python train.py --num_key_value_heads=4 --head_dim=32 --hidden_act="tanh_gelu" --tie_word_embeddings=true --init_std_qkv=0.0512 --warmup_steps=200 --decay_fraction=0.721 --batch_tokens=16384 --max_seq_len=1024 --max_steps=7441
Each number is 50 + 10 x the weight over its row's rms, rounded and kept within 0 to 99. Layers, rows and columns count from 0. The size before them is the row's rms in percent of the matrix's.

# v: layer 5 attention value, 128x64, rms 0.152, rows 85-105, columns 0-63
# o: layer 5 attention output (transposed), 128x64, rms 0.136, rows 85-104, columns 0-63
# q: layer 5 attention query, 128x64, rms 0.21, rows 96-127, columns 0-63
# k: layer 5 attention key, 128x64, rms 0.192, rows 96-127, columns 0-63
v85 123:61 26 39 54 56 63 55 41 45 62 51 31 43 50 59 51 38 44 48 46 62 55 57 50 36 55 64 68 38 50 44 56 57 57 50 45 46 51 71 53 56 26 55 65 59 43 62 42 46 45 30 58 58 55 49 33 43 60 51 46 40 41 60 41
o85 133:43 76 63 38 43 42 51 44 44 35 44 67 62 50 54 43 63 47 48 41 46 21 53 54 57 43 43 44 45 56 52 49 44 49 49 57 58 67 51 35 35 71 51 35 61 57 46 54 55 59 60 46 41 56 59 59 52 44 39 68 45 61 43 39
v86 111:40 42 60 63 56 51 40 52 64 45 63 39 57 62 42 51 45 41 45 53 35 31 56 60 44 43 35 52 40 50 37 40 62 51 54 59 63 64 43 59 54 61 46 62 46 49 45 46 27 43 75 69 40 59 42 54 38 43 41 41 63 46 57 50
o86 125:55 58 43 49 55 41 55 57 55 44 35 59 47 41 46 49 41 72 65 57 64 51 52 55 40 47 56 44 49 45 62 45 41 43 44 33 30 49 63 56 68 34 69 37 53 54 56 52 69 49 31 39 38 25 59 50 56 54 51 57 53 52 49 51
v87 107:46 48 58 69 34 49 50 48 71 38 54 54 56 33 41 63 35 38 57 55 60 44 37 44 43 76 43 53 53 45 47 46 65 34 52 51 57 53 49 58 40 59 33 45 50 45 57 64 54 57 48 42 56 62 61 73 42 54 57 52 44 45 45 32
o87 118:49 38 40 46 57 49 45 46 21 51 46 35 55 71 45 56 57 65 50 48 33 49 48 61 30 34 47 68 49 41 49 56 44 60 54 51 40 49 51 42 56 53 51 53 59 67 39 65 60 55 50 61 38 41 54 50 60 43 45 39 59 66 49 72
v88 113:58 23 49 51 35 42 52 62 47 71 61 35 54 47 44 60 51 61 40 50 49 51 60 35 47 32 49 50 50 46 45 41 53 73 48 37 56 48 63 60 68 49 53 53 59 46 38 46 51 68 49 59 51 47 49 33 35 57 60 49 63 34 42 51
o88 120:38 69 53 39 53 54 45 45 61 52 50 56 55 44 62 41 52 39 54 55 48 47 54 69 53 68 46 50 47 43 62 59 26 30 42 46 44 35 50 45 47 60 40 38 54 62 45 33 62 37 46 48 55 56 58 62 48 75 38 61 43 57 54 35
v89 114:51 57 37 66 49 50 47 36 43 53 51 48 68 74 50 36 34 58 37 37 56 49 60 39 48 42 45 53 36 63 60 61 47 60 59 32 51 44 52 53 47 38 50 61 51 58 46 58 55 37 69 57 34 55 52 35 65 46 36 54 48 67 58 56
o89 115:47 48 47 34 40 54 56 57 63 55 42 60 26 28 61 55 51 56 63 54 48 40 40 48 67 58 38 53 53 46 49 43 61 45 40 47 54 61 44 46 52 54 46 56 58 40 57 33 37 70 44 44 61 34 63 68 35 61 54 51 66 36 48 49
v90 097:51 49 40 50 46 67 54 42 38 52 41 60 68 59 42 35 25 47 80 42 36 56 58 54 40 62 39 61 44 53 65 59 35 60 47 64 53 53 43 38 41 43 46 67 52 52 59 45 37 54 42 53 46 58 51 55 45 30 45 52 54 54 55 49
o90 091:53 62 42 55 51 41 49 57 49 51 29 48 22 48 47 58 60 41 50 44 58 21 49 43 70 50 51 52 60 68 46 59 62 53 53 51 54 56 45 56 49 61 52 36 28 42 44 62 53 35 45 58 50 52 53 43 44 45 56 48 76 39 45 46
v91 103:59 52 60 25 45 47 57 42 36 73 46 39 53 44 47 58 42 42 48 67 45 58 58 37 58 56 42 60 54 55 44 38 58 47 47 53 46 41 53 45 65 41 70 67 42 52 43 57 57 63 47 41 55 48 37 46 18 53 68 45 51 48 50 45
o91 108:38 56 61 53 57 56 58 56 52 47 49 58 51 53 64 53 45 40 38 51 53 30 50 47 44 50 46 54 53 55 54 61 25 52 67 47 63 33 38 62 34 50 50 36 38 55 40 37 40 28 51 48 69 54 52 40 66 54 53 75 45 55 53 55
v92 119:34 57 62 47 45 56 44 66 58 63 57 66 42 47 45 62 49 61 47 37 65 54 38 39 57 31 55 37 50 61 41 62 42 55 61 54 67 57 67 41 43 53 43 54 52 47 29 59 51 43 32 48 55 31 55 49 57 58 62 46 52 54 36 43
o92 125:37 58 46 48 53 54 61 30 55 44 57 37 63 64 42 53 54 43 64 60 38 69 39 51 46 59 51 53 33 57 31 42 49 32 27 57 40 53 43 61 41 43 47 54 59 59 58 38 47 70 61 66 54 59 43 43 56 54 40 42 57 58 52 52
v93 107:41 61 47 41 41 70 55 40 38 52 40 71 46 52 41 47 62 54 56 54 44 58 55 51 53 34 40 40 73 55 63 35 44 32 44 53 64 58 62 37 43 66 48 58 37 49 31 63 55 56 54 44 44 42 45 40 54 52 68 54 42 48 58 47
o93 127:61 52 53 67 57 58 52 60 59 53 59 34 54 68 57 53 38 41 43 54 46 62 38 47 37 60 54 50 56 40 37 54 50 45 55 48 35 38 34 61 38 33 45 47 56 39 50 53 30 42 44 73 63 54 53 35 51 64 33 56 56 45 47 66
v94 117:58 44 61 38 57 48 44 56 48 66 47 40 21 50 59 50 61 49 44 56 37 55 47 74 42 57 50 50 46 52 54 50 53 25 47 71 69 60 45 56 46 44 55 42 40 51 54 41 40 39 46 48 63 48 39 55 31 59 46 58 61 47 61 66
o94 122:49 61 51 53 53 59 49 54 49 40 56 51 62 50 43 45 28 47 51 41 69 43 55 40 32 38 68 46 66 56 47 27 50 57 58 36 46 62 55 58 49 44 69 40 41 41 53 58 66 53 58 47 44 56 39 56 74 38 51 53 31 45 44 46
v95 131:41 51 55 47 44 68 56 65 48 57 57 55 18 47 40 29 67 57 53 37 39 68 77 64 59 34 37 64 44 46 48 58 42 46 55 53 52 50 53 46 42 48 58 47 65 52 53 51 54 40 45 48 41 39 52 50 51 40 48 65 53 44 47 55
o95 146:65 67 42 52 43 40 54 45 63 45 44 54 56 60 55 46 42 40 57 48 68 48 42 39 41 60 68 39 54 74 49 35 61 52 30 51 40 57 47 58 54 50 35 47 34 55 31 55 50 58 55 48 68 60 39 53 54 59 42 34 31 52 52 48
q96 092:46 45 25 52 59 51 54 48 53 77 46 60 45 50 75 48 48 50 44 59 42 54 55 58 46 56 49 48 48 34 42 55 57 64 54 49 53 48 61 51 44 54 47 48 35 39 44 61 60 38 46 65 56 39 64 73 37 44 38 50 38 27 45 44
k96 095:38 66 32 49 61 41 29 35 41 51 64 57 44 40 55 61 31 37 49 53 52 47 50 56 41 46 43 50 52 48 43 61 55 64 46 61 44 55 41 47 45 44 56 69 56 54 39 52 58 49 70 55 77 31 42 49 58 57 39 55 50 34 58 51
q97 088:62 36 54 47 41 50 44 58 47 39 47 43 34 58 56 59 49 59 40 58 42 53 37 50 41 44 43 50 50 54 62 51 39 71 54 54 54 35 45 44 42 46 48 51 56 64 31 51 74 47 35 71 65 41 63 57 52 58 65 38 32 37 55 60
k97 090:36 46 37 40 58 56 51 32 55 40 41 54 46 57 46 52 34 63 35 61 59 56 45 58 42 58 61 54 69 50 31 46 35 54 63 50 64 57 62 47 60 59 61 60 56 52 49 57 36 34 38 42 49 32 63 50 46 55 44 61 38 34 47 62
q98 112:54 47 43 58 57 41 47 71 45 45 50 54 46 61 65 35 53 38 47 45 43 35 53 64 38 48 58 42 51 50 36 75 49 51 33 26 49 49 34 54 51 59 48 50 52 56 42 56 48 54 46 36 40 48 64 44 57 46 57 75 57 41 48 71
k98 102:41 42 57 54 63 58 46 46 57 39 41 47 62 50 38 34 69 52 58 63 58 48 53 41 44 40 52 42 39 66 41 68 47 55 53 54 47 42 35 37 32 30 38 46 51 58 36 56 51 57 43 49 49 44 76 47 41 53 55 69 39 61 62 52
q99 107:43 60 45 60 44 47 58 55 51 50 55 50 35 57 43 71 81 48 46 50 46 34 40 30 62 35 47 42 60 56 47 36 43 52 53 61 59 54 45 52 46 38 58 48 39 52 51 32 29 64 44 56 52 39 51 56 55 42 60 64 65 50 64 54
k99 102:49 39 55 39 36 43 55 49 54 41 58 46 50 47 54 39 50 57 53 44 51 43 35 33 63 69 66 40 47 63 44 43 56 56 39 46 60 57 29 59 60 69 57 39 47 46 62 55 44 44 38 30 33 56 67 49 57 47 64 50 70 46 63 53
q100 107:47 63 52 64 45 54 45 44 62 38 48 17 44 64 47 41 63 54 65 52 46 56 52 43 50 58 57 55 38 58 54 45 67 59 23 39 61 50 38 50 40 51 53 55 53 41 61 40 55 31 62 68 52 52 49 42 53 51 58 59 50 45 42 63
k100 100:47 53 59 42 39 45 57 39 49 58 30 42 44 59 34 40 48 41 45 54 71 59 37 48 49 75 45 53 58 43 43 66 67 42 54 53 36 38 55 49 45 41 54 42 51 66 45 56 49 62 63 74 48 61 56 42 47 46 51 59 57 50 28 45
q101 109:37 60 50 60 38 37 54 60 40 43 58 59 43 38 66 69 54 38 55 47 39 45 56 43 48 43 46 43 51 41 45 55 63 57 47 37 70 46 63 73 58 58 65 62 46 46 57 48 57 44 37 42 44 54 45 53 53 48 28 65 34 60 37 44
k101 108:41 55 58 64 48 46 41 46 44 52 63 47 35 23 43 52 66 36 57 59 54 39 60 39 59 52 45 40 49 56 62 45 52 58 54 47 59 52 51 62 57 36 55 54 35 64 44 38 57 41 31 45 60 44 59 47 51 33 81 54 50 46 53 63
q102 104:46 69 54 52 41 52 54 43 32 62 54 70 48 55 65 55 50 44 56 44 45 56 61 66 57 39 52 38 39 31 52 22 43 67 50 70 48 52 63 31 50 53 47 56 38 59 52 51 61 44 54 48 56 49 39 54 42 41 34 38 59 47 54 44
k102 105:56 49 31 34 58 41 32 45 35 61 52 72 60 46 60 64 56 27 54 34 36 44 70 47 36 63 49 49 47 55 45 63 48 47 34 52 57 73 63 60 51 60 53 48 43 49 54 54 52 50 55 37 41 40 44 43 50 53 51 45 52 57 57 48
q103 103:55 54 34 65 36 53 43 28 39 48 63 38 38 51 39 51 42 33 49 50 34 50 61 60 72 47 53 51 43 59 36 59 52 53 64 65 54 55 65 55 66 50 47 53 55 38 62 38 49 51 64 56 50 64 60 43 60 40 41 43 42 49 55 33
k103 096:56 65 59 56 69 54 45 52 54 58 62 35 56 59 50 48 61 29 35 55 42 46 34 33 56 64 61 61 54 48 71 47 49 43 41 55 59 53 46 61 48 60 38 41 43 46 51 44 54 47 45 42 44 32 40 46 47 38 52 56 72 26 51 58
q104 099:58 62 59 38 74 29 39 32 48 51 46 36 39 38 42 51 62 42 50 59 54 71 59 45 38 61 47 47 41 45 60 62 48 38 40 52 59 47 47 56 62 74 57 59 57 53 53 51 41 29 52 53 53 47 44 41 47 43 46 63 56 39 61 45
k104 098:47 56 45 46 34 34 40 35 61 45 55 37 65 56 38 51 60 55 67 42 48 65 51 53 65 53 50 49 51 54 52 61 55 49 54 42 55 56 56 38 37 47 52 56 64 62 42 38 64 42 52 81 46 54 37 39 39 64 57 38 45 48 29 58
q105 117:46 37 54 55 43 57 52 55 57 44 35 60 63 62 48 54 56 56 46 58 53 63 46 46 60 51 37 58 53 39 51 32 39 63 55 62 27 61 58 50 43 48 53 43 53 50 51 43 32 67 54 61 43 61 28 48 46 32 24 38 58 62 48 55
k105 110:54 61 45 66 40 55 63 49 36 61 66 47 33 59 59 64 53 41 49 45 38 62 44 45 53 49 45 43 38 35 41 37 47 54 48 37 58 43 44 45 58 59 75 40 43 38 63 57 49 51 47 39 42 61 60 55 62 55 37 46 53 77 47 36
q106 117:30 41 36 38 50 75 32 59 58 56 37 54 54 55 36 42 54 62 51 43 53 58 49 45 42 42 34 54 53 50 55 25 54 42 71 49 51 43 75 56 54 46 31 49 48 59 53 50 52 54 60 56 55 65 36 52 49 51 56 62 57 50 54 45
k106 106:66 48 61 33 53 55 60 48 48 44 61 51 44 44 66 52 46 48 52 47 62 70 53 54 59 52 39 49 40 35 53 54 48 56 52 62 40 56 65 57 39 68 59 55 47 29 50 60 36 39 61 34 44 58 51 44 23 45 43 31 53 49 52 35
q107 100:46 51 42 47 54 55 56 46 46 48 51 34 55 71 59 57 47 45 37 37 48 61 50 48 65 68 44 42 43 53 37 42 53 54 39 52 38 48 45 74 57 51 48 48 36 50 34 71 59 32 47 50 70 55 54 47 42 60 35 45 64 30 61 53
k107 094:46 47 48 63 46 36 55 44 37 65 47 41 48 54 53 36 53 31 54 66 45 51 41 46 30 59 48 48 51 51 37 58 58 52 35 63 52 59 30 60 48 51 53 65 55 42 26 52 62 60 60 70 67 52 57 52 49 58 46 47 33 41 36 57
q108 109:61 40 35 61 60 59 48 47 58 41 39 38 53 41 35 55 62 51 55 52 53 39 64 53 48 58 59 52 37 60 56 34 49 37 52 55 44 24 50 66 55 35 46 49 67 59 35 63 49 56 45 47 41 35 45 49 67 58 64 37 45 67 42 53
k108 099:51 30 73 44 41 71 48 56 54 59 42 32 52 67 49 47 40 64 54 53 61 42 49 54 35 53 55 65 48 49 64 37 53 53 49 33 36 31 51 58 55 61 45 52 43 55 50 54 60 27 44 60 46 59 47 50 41 62 51 42 57 55 35 44
q109 094:48 57 38 53 63 54 45 32 51 49 54 61 47 34 64 51 44 41 56 50 46 44 55 45 45 57 54 60 56 65 55 59 51 55 41 29 46 55 40 50 53 50 47 24 68 48 63 35 51 39 49 36 31 44 58 58 70 43 66 62 39 42 67 56
k109 100:45 42 61 53 51 58 43 51 58 48 42 57 55 48 40 27 42 48 38 55 66 42 48 49 57 41 60 53 47 48 78 47 38 50 43 51 32 43 46 39 53 51 56 40 61 45 55 37 48 67 71 47 62 36 26 62 47 54 55 71 53 44 55 46
q110 098:54 61 50 49 62 44 23 48 55 51 50 53 59 55 34 47 43 51 48 31 37 45 59 54 45 47 54 77 58 50 50 57 50 63 58 50 51 57 45 62 52 61 58 46 56 48 47 23 49 43 36 51 49 31 74 42 59 46 51 47 58 35 60 63
k110 100:41 64 61 35 48 45 55 39 55 53 46 36 50 57 58 44 33 55 31 53 47 40 37 50 47 42 51 45 47 41 64 54 52 55 61 63 56 50 47 38 33 52 51 37 67 62 59 58 71 57 56 73 46 44 30 56 50 50 64 59 37 38 63 50
q111 115:42 59 58 57 45 46 58 43 28 49 53 50 54 64 65 51 63 45 50 54 63 46 39 51 50 65 28 42 51 32 63 37 29 50 68 56 53 41 72 57 57 60 36 39 53 49 37 60 55 37 53 53 49 53 34 51 49 53 36 43 52 63 46 53
k111 107:52 48 51 60 45 51 38 40 33 50 61 57 57 55 69 56 52 44 72 44 42 57 71 49 31 64 49 51 55 52 39 62 38 41 47 30 64 57 56 60 63 59 72 45 59 43 32 55 43 34 35 48 49 47 46 38 53 49 43 48 60 49 52 45
q112 107:39 57 70 50 64 55 61 56 46 43 34 52 34 57 72 49 40 56 56 51 53 40 47 58 45 49 59 52 58 42 33 51 30 48 55 50 35 39 45 56 55 42 59 37 57 25 45 39 48 62 60 40 60 61 44 52 60 50 28 56 60 41 59 55
k112 103:41 58 58 72 42 38 68 50 55 41 51 56 35 54 58 52 45 41 62 65 27 44 52 40 42 52 59 45 58 43 26 70 31 61 41 36 54 54 56 54 41 39 48 44 39 39 65 43 56 55 47 50 60 53 57 48 54 60 40 66 54 49 55 55
q113 110:51 51 50 58 54 44 46 34 41 48 79 60 53 34 50 61 41 45 58 60 13 43 57 44 42 53 47 61 62 33 37 64 43 48 38 47 61 47 53 39 72 42 59 52 46 43 53 52 55 49 48 53 54 36 58 55 45 51 49 52 59 47 56 64
k113 109:45 63 52 62 47 67 46 33 51 42 45 52 59 42 36 44 59 48 37 49 49 31 49 50 57 51 63 62 49 74 54 57 49 43 30 41 62 53 36 49 51 53 60 44 72 59 62 40 45 42 52 46 40 36 56 49 62 43 70 35 40 45 63 53
q114 112:36 57 64 48 56 42 54 34 54 54 39 41 41 48 50 44 60 39 52 52 30 57 35 54 44 49 54 59 44 84 44 46 55 62 40 60 70 43 58 55 39 47 46 59 51 67 42 39 47 50 62 56 42 39 38 49 56 42 68 42 44 63 59 58
k114 106:57 41 47 42 39 47 42 40 52 43 30 50 49 75 54 49 52 60 50 62 59 54 58 45 55 65 58 58 53 48 44 31 46 50 56 66 62 30 50 50 31 67 58 43 62 51 55 31 37 44 52 61 34 48 41 51 51 57 58 56 74 41 50 47
q115 102:39 51 48 49 56 32 47 40 33 75 48 47 55 64 48 40 66 41 59 62 49 62 44 46 66 28 61 49 41 46 49 58 61 58 37 72 53 49 48 51 64 34 51 51 48 52 39 56 58 39 41 55 39 50 61 36 48 49 52 67 42 38 47 47
k115 096:56 54 37 50 77 41 44 38 33 28 58 39 68 55 40 38 39 44 74 43 56 67 53 54 37 44 60 47 46 68 54 46 43 51 44 58 47 47 47 45 48 65 48 46 66 55 56 70 49 40 58 53 47 35 47 44 48 55 51 45 56 54 46 56
q116 109:60 49 39 59 49 42 64 37 29 50 47 53 47 42 63 52 63 60 56 40 54 64 45 54 55 48 25 43 40 48 55 58 53 32 47 50 39 70 68 71 58 36 69 53 55 41 57 55 47 41 38 55 55 43 46 49 46 51 41 44 66 40 42 59
k116 098:52 47 53 69 63 31 60 35 34 59 59 47 50 32 44 51 60 54 58 50 51 51 47 45 52 50 48 61 39 42 55 60 44 35 42 40 44 43 23 63 57 45 51 69 66 59 50 53 65 51 31 55 56 35 47 49 57 56 57 41 50 55 44 70
q117 083:61 54 35 46 59 45 46 39 45 57 57 48 48 32 31 47 68 42 43 39 56 54 36 50 48 63 58 57 60 56 36 57 43 66 36 41 40 48 66 62 42 35 54 71 46 67 48 46 52 61 51 55 43 61 39 53 65 42 61 43 41 41 65 41
k117 081:38 42 47 49 69 52 35 61 63 38 46 37 44 72 43 57 47 51 42 42 61 66 53 46 42 72 57 61 36 50 52 36 47 64 60 37 58 51 39 44 58 53 60 39 53 38 52 36 72 55 55 46 45 42 48 58 40 42 54 50 46 42 40 68
q118 104:39 50 49 66 67 36 42 47 35 48 51 61 45 41 49 52 47 50 49 42 50 64 65 33 44 57 71 28 60 51 43 50 48 66 32 60 52 56 55 47 67 45 59 60 45 29 36 53 44 44 65 30 49 45 57 46 43 52 59 44 61 49 55 52
k118 095:66 43 66 52 47 37 49 57 52 58 41 41 47 57 34 40 46 49 51 36 54 58 47 30 43 38 47 47 62 56 40 58 57 68 24 65 61 53 54 49 42 48 50 63 50 54 55 48 52 40 60 61 35 41 31 58 67 39 67 44 44 50 62 52
q119 090:47 48 45 44 36 36 56 50 60 52 64 46 64 53 48 59 31 37 46 46 62 62 47 54 43 56 53 44 63 36 56 38 60 46 33 54 72 56 38 39 48 53 32 52 70 38 33 36 46 55 40 57 44 54 44 68 60 59 58 58 47 42 55 64
k119 088:43 45 48 41 38 53 43 42 66 51 49 64 44 69 60 52 45 53 55 49 41 63 28 60 32 57 37 61 55 53 49 48 61 58 48 44 36 57 45 40 61 54 57 51 46 61 46 33 37 53 54 60 72 55 39 49 40 30 60 56 35 67 56 45
q120 102:53 33 69 50 58 64 53 76 46 54 43 45 60 60 43 70 45 57 56 51 59 48 46 51 48 46 70 58 57 55 44 41 43 43 54 24 55 34 53 56 36 43 54 55 41 51 58 46 37 43 50 68 44 54 40 38 50 50 63 28 49 40 52 50
k120 099:49 48 67 49 42 54 63 53 57 42 53 58 45 57 53 61 35 67 45 41 37 50 48 31 42 60 49 60 47 59 44 31 44 55 68 58 55 40 57 59 50 36 73 53 42 48 56 61 31 59 57 53 48 60 52 57 60 61 45 33 43 46 29 41
q121 109:52 48 39 48 72 59 41 43 51 53 50 57 56 44 54 46 44 30 54 47 49 45 70 47 57 51 41 48 42 43 56 51 55 59 53 67 49 65 74 54 39 71 56 45 46 46 43 43 70 40 60 42 34 46 37 32 42 50 53 52 37 41 72 42
k121 108:44 46 33 52 61 45 27 35 58 75 43 51 45 40 47 33 53 42 57 51 44 57 64 60 42 51 51 58 49 43 58 56 46 71 52 53 61 54 70 42 57 58 38 48 52 50 52 51 69 53 69 41 55 51 38 46 36 43 48 38 44 40 57 35
q122 097:46 51 50 58 48 54 57 49 56 49 52 48 46 60 59 57 39 63 56 39 54 57 42 49 54 33 46 55 70 40 59 42 30 53 65 58 54 29 62 54 37 45 60 29 67 60 59 44 54 41 32 35 55 65 44 49 38 36 45 48 72 53 50 53
k122 102:25 56 45 58 47 62 76 47 30 39 59 51 57 52 56 50 49 51 51 57 52 50 50 38 61 49 37 49 49 50 40 65 29 51 38 56 58 33 61 69 64 46 54 53 39 39 58 64 43 33 60 39 42 51 44 62 49 47 49 58 37 55 52 54
q123 094:65 41 49 51 44 48 62 45 58 44 52 54 56 57 49 48 46 69 41 43 46 49 35 36 41 56 47 61 55 49 44 44 58 49 68 63 74 44 39 50 57 43 45 53 60 69 52 44 22 52 49 51 53 50 29 45 60 41 58 47 28 35 63 51
k123 088:45 41 45 48 33 49 60 32 59 43 60 44 51 59 45 61 44 65 36 49 57 63 44 38 57 45 37 57 66 70 57 30 44 42 48 52 59 41 56 54 36 48 49 44 60 33 59 60 41 39 41 46 71 59 59 61 53 41 49 39 60 56 62 62
q124 111:48 51 31 32 52 51 50 44 45 48 32 57 55 73 54 59 45 65 24 45 52 42 37 69 65 50 46 59 55 44 45 50 50 40 59 60 40 69 62 31 45 48 51 44 47 39 62 52 58 56 61 53 45 46 28 51 50 46 52 49 55 59 61 42
k124 104:57 65 31 57 57 45 57 62 31 65 59 64 57 51 54 58 37 52 43 45 36 51 52 55 62 37 39 59 57 41 54 52 41 54 42 58 40 69 51 44 52 53 54 33 40 49 49 45 70 58 41 34 41 43 59 68 49 48 32 44 65 37 46 47
q125 101:07 71 57 39 44 53 64 52 59 43 45 39 50 63 31 44 35 38 46 46 58 44 44 46 59 48 50 55 52 53 52 56 55 54 52 52 57 43 54 43 47 49 61 56 54 54 46 46 63 59 61 65 60 42 39 59 41 37 58 58 51 39 35 56
k125 096:43 72 36 30 49 48 44 51 55 33 41 53 40 57 38 48 65 51 67 75 48 66 48 65 40 58 53 52 50 41 38 50 47 64 53 54 38 59 57 60 38 49 64 32 45 44 62 44 63 49 44 57 34 55 47 34 50 49 43 60 53 43 53 54
q126 097:50 35 61 38 54 46 35 42 68 53 46 40 51 54 40 62 59 52 44 54 63 30 53 57 45 49 60 50 42 58 45 43 52 53 68 45 58 75 38 54 45 48 57 44 56 66 49 45 38 56 45 56 42 64 44 23 46 45 58 45 50 56 36 74
k126 091:49 31 49 36 45 52 65 56 45 44 42 42 24 51 59 46 74 64 54 35 45 44 50 42 57 63 36 38 69 59 63 46 58 67 69 49 50 45 46 45 51 63 44 39 59 59 45 59 46 40 43 50 59 47 62 49 47 60 48 49 55 64 41 37
q127 091:56 54 47 74 62 60 36 54 49 50 54 64 46 24 44 65 48 56 45 43 47 46 59 62 64 54 41 52 45 52 52 50 59 43 59 27 55 73 41 51 53 49 44 54 48 35 36 40 48 54 34 33 65 46 37 57 49 38 41 40 44 55 57 59
k127 100:71 34 43 47 50 52 45 31 54 56 73 43 43 37 50 45 57 48 39 48 36 37 61 57 42 64 43 69 47 65 53 51 46 48 55 38 56 57 37 37 53 57 49 45 46 37 61 38 56 53 40 43 47 51 63 48 71 44 62 63 35 46 61 45
v96 088:45 50 38 68 61 61 47 48 66 41 52 42 54 40 52 53 52 36 49 40 65 65 48 36 46 55 46 48 30 40 51 31 57 61 57 40 40 43 51 53 45 40 51 56 48 45 61 73 60 35 55 53 65 46 72 55 35 51 60 46 65 37 58 44
o96 101:56 57 67 54 32 34 67 45 43 44 48 62 69 60 56 59 52 63 43 52 49 44 42 64 61 52 59 34 42 52 49 25 44 33 42 54 51 50 37 43 56 65 56 37 59 54 48 36 52 51 40 38 31 60 50 61 65 53 47 51 56 43 51 40
v97 119:56 44 27 42 60 34 57 69 46 57 53 46 49 64 49 46 58 62 36 42 57 46 50 47 45 29 54 40 48 48 58 54 34 38 44 43 51 59 42 38 64 44 53 47 46 46 56 64 51 51 48 50 69 38 47 43 51 68 57 64 73 36 40 64
o97 118:45 57 62 56 44 61 38 30 63 47 58 55 59 40 59 41 66 40 52 57 47 54 55 47 56 58 40 55 41 51 56 43 33 42 61 45 63 32 73 57 64 58 36 49 47 47 55 40 33 52 58 40 38 71 40 50 48 41 53 48 41 58 57 30
v98 118:50 60 29 49 54 51 51 44 53 43 40 53 49 48 63 63 63 47 61 32 45 48 51 40 37 48 52 68 63 49 38 43 45 58 52 47 38 23 58 47 33 44 63 64 37 70 44 42 65 63 57 60 49 47 51 41 52 43 59 56 58 58 37 63
o98 124:75 58 51 61 36 52 36 56 45 67 61 60 54 43 47 56 40 55 27 62 57 46 46 57 60 57 33 60 56 55 67 57 69 34 58 63 52 53 44 34 56 55 38 50 50 40 49 58 30 44 46 40 43 48 55 52 40 50 40 55 45 39 51 39
v99 122:49 49 48 47 52 46 57 50 53 65 43 51 59 56 56 45 62 49 54 41 35 26 33 66 47 50 58 31 46 54 49 60 35 52 47 69 62 54 48 38 31 54 58 68 36 48 53 46 37 30 61 59 48 50 33 62 47 56 47 46 59 59 42 67
o99 134:61 55 48 60 45 56 49 33 61 45 60 39 43 44 37 36 34 53 59 62 55 62 49 46 41 34 45 70 54 48 45 58 57 50 59 29 55 62 59 46 60 47 42 52 54 46 56 58 59 67 56 55 38 53 56 46 58 31 41 36 22 53 41 59
v100 108:54 54 45 39 66 51 36 34 41 51 40 52 60 40 46 53 53 53 53 77 45 49 61 47 64 64 63 33 44 49 59 39 46 44 51 50 50 56 36 31 54 49 55 64 40 43 51 53 48 53 51 36 33 62 26 66 40 51 45 44 64 63 54 57
o100 114:40 47 55 53 48 55 58 58 71 42 56 38 44 59 65 53 27 52 48 54 51 52 37 59 40 44 33 60 63 42 55 58 50 55 53 30 70 43 53 68 49 48 63 32 48 45 43 49 53 47 43 61 59 50 57 31 61 44 56 58 38 40 38 67
v101 118:47 51 49 58 58 68 54 40 67 33 42 44 51 33 41 44 49 38 39 37 48 67 57 41 55 42 46 43 53 50 53 36 44 52 35 58 32 67 56 40 49 54 63 57 49 45 57 66 72 27 55 49 57 68 58 58 45 44 57 56 59 44 53 45
o101 128:65 46 65 37 25 33 53 49 42 43 62 62 60 60 61 60 54 58 53 64 36 32 43 48 52 52 60 60 45 46 43 31 49 29 70 51 63 53 44 61 46 41 48 40 63 64 48 51 49 56 44 56 46 44 57 44 62 60 36 44 44 43 45 54
v102 088:51 35 42 48 44 47 49 52 56 58 37 55 61 37 53 54 34 43 72 69 45 58 29 43 46 47 47 53 40 55 54 34 49 59 47 73 68 68 58 49 47 40 51 49 57 42 32 50 43 66 52 59 47 45 45 32 40 50 55 52 58 69 56 53
o102 086:32 48 54 44 57 67 39 53 46 50 45 46 41 41 57 50 55 42 29 49 40 48 60 70 42 54 64 60 60 29 37 68 44 59 65 40 42 41 47 50 50 62 62 32 47 51 57 51 72 53 53 57 37 52 65 61 62 49 46 54 44 43 38 48
v103 108:57 44 39 49 47 71 41 37 38 55 59 46 47 58 46 45 43 62 49 58 40 58 65 51 34 47 48 65 40 43 40 51 73 58 54 44 39 34 37 62 53 43 34 53 40 63 48 53 71 38 57 37 60 56 52 36 59 69 45 55 40 43 56 51
o103 113:41 64 75 57 43 51 47 69 45 43 47 63 43 40 42 60 47 63 54 47 68 38 46 23 55 53 43 37 57 46 48 41 48 48 43 56 51 60 46 46 43 47 66 46 51 42 65 49 27 49 50 51 41 51 45 51 46 45 60 69 74 56 47 49
v104 101:65 63 43 56 66 49 42 57 49 43 43 55 60 34 58 47 65 52 48 65 81 56 48 44 43 48 51 44 46 58 47 28 41 50 54 61 50 68 44 49 61 40 52 42 60 28 54 55 36 54 42 48 50 48 35 51 33 36 55 55 57 56 46 35
o104 107:35 45 39 56 47 50 63 39 48 62 41 47 46 60 57 51 52 39 56 55 37 54 44 72 47 47 56 49 53 53 48 52 51 59 63 51 64 23 48 61 50 64 66 36 51 62 39 34 72 36 33 40 44 48 50 40 62 53 47 52 43 33 64 49
v105 134:40 67 41 54 41 50 60 38 57 38 42 46 61 43 31 44 54 52 56 46 50 69 68 34 58 45 38 43 38 48 55 45 55 56 50 49 43 57 45 34 56 53 55 63 50 58 54 65 57 58 47 35 34 56 42 57 52 32 50 71 75 55 40 45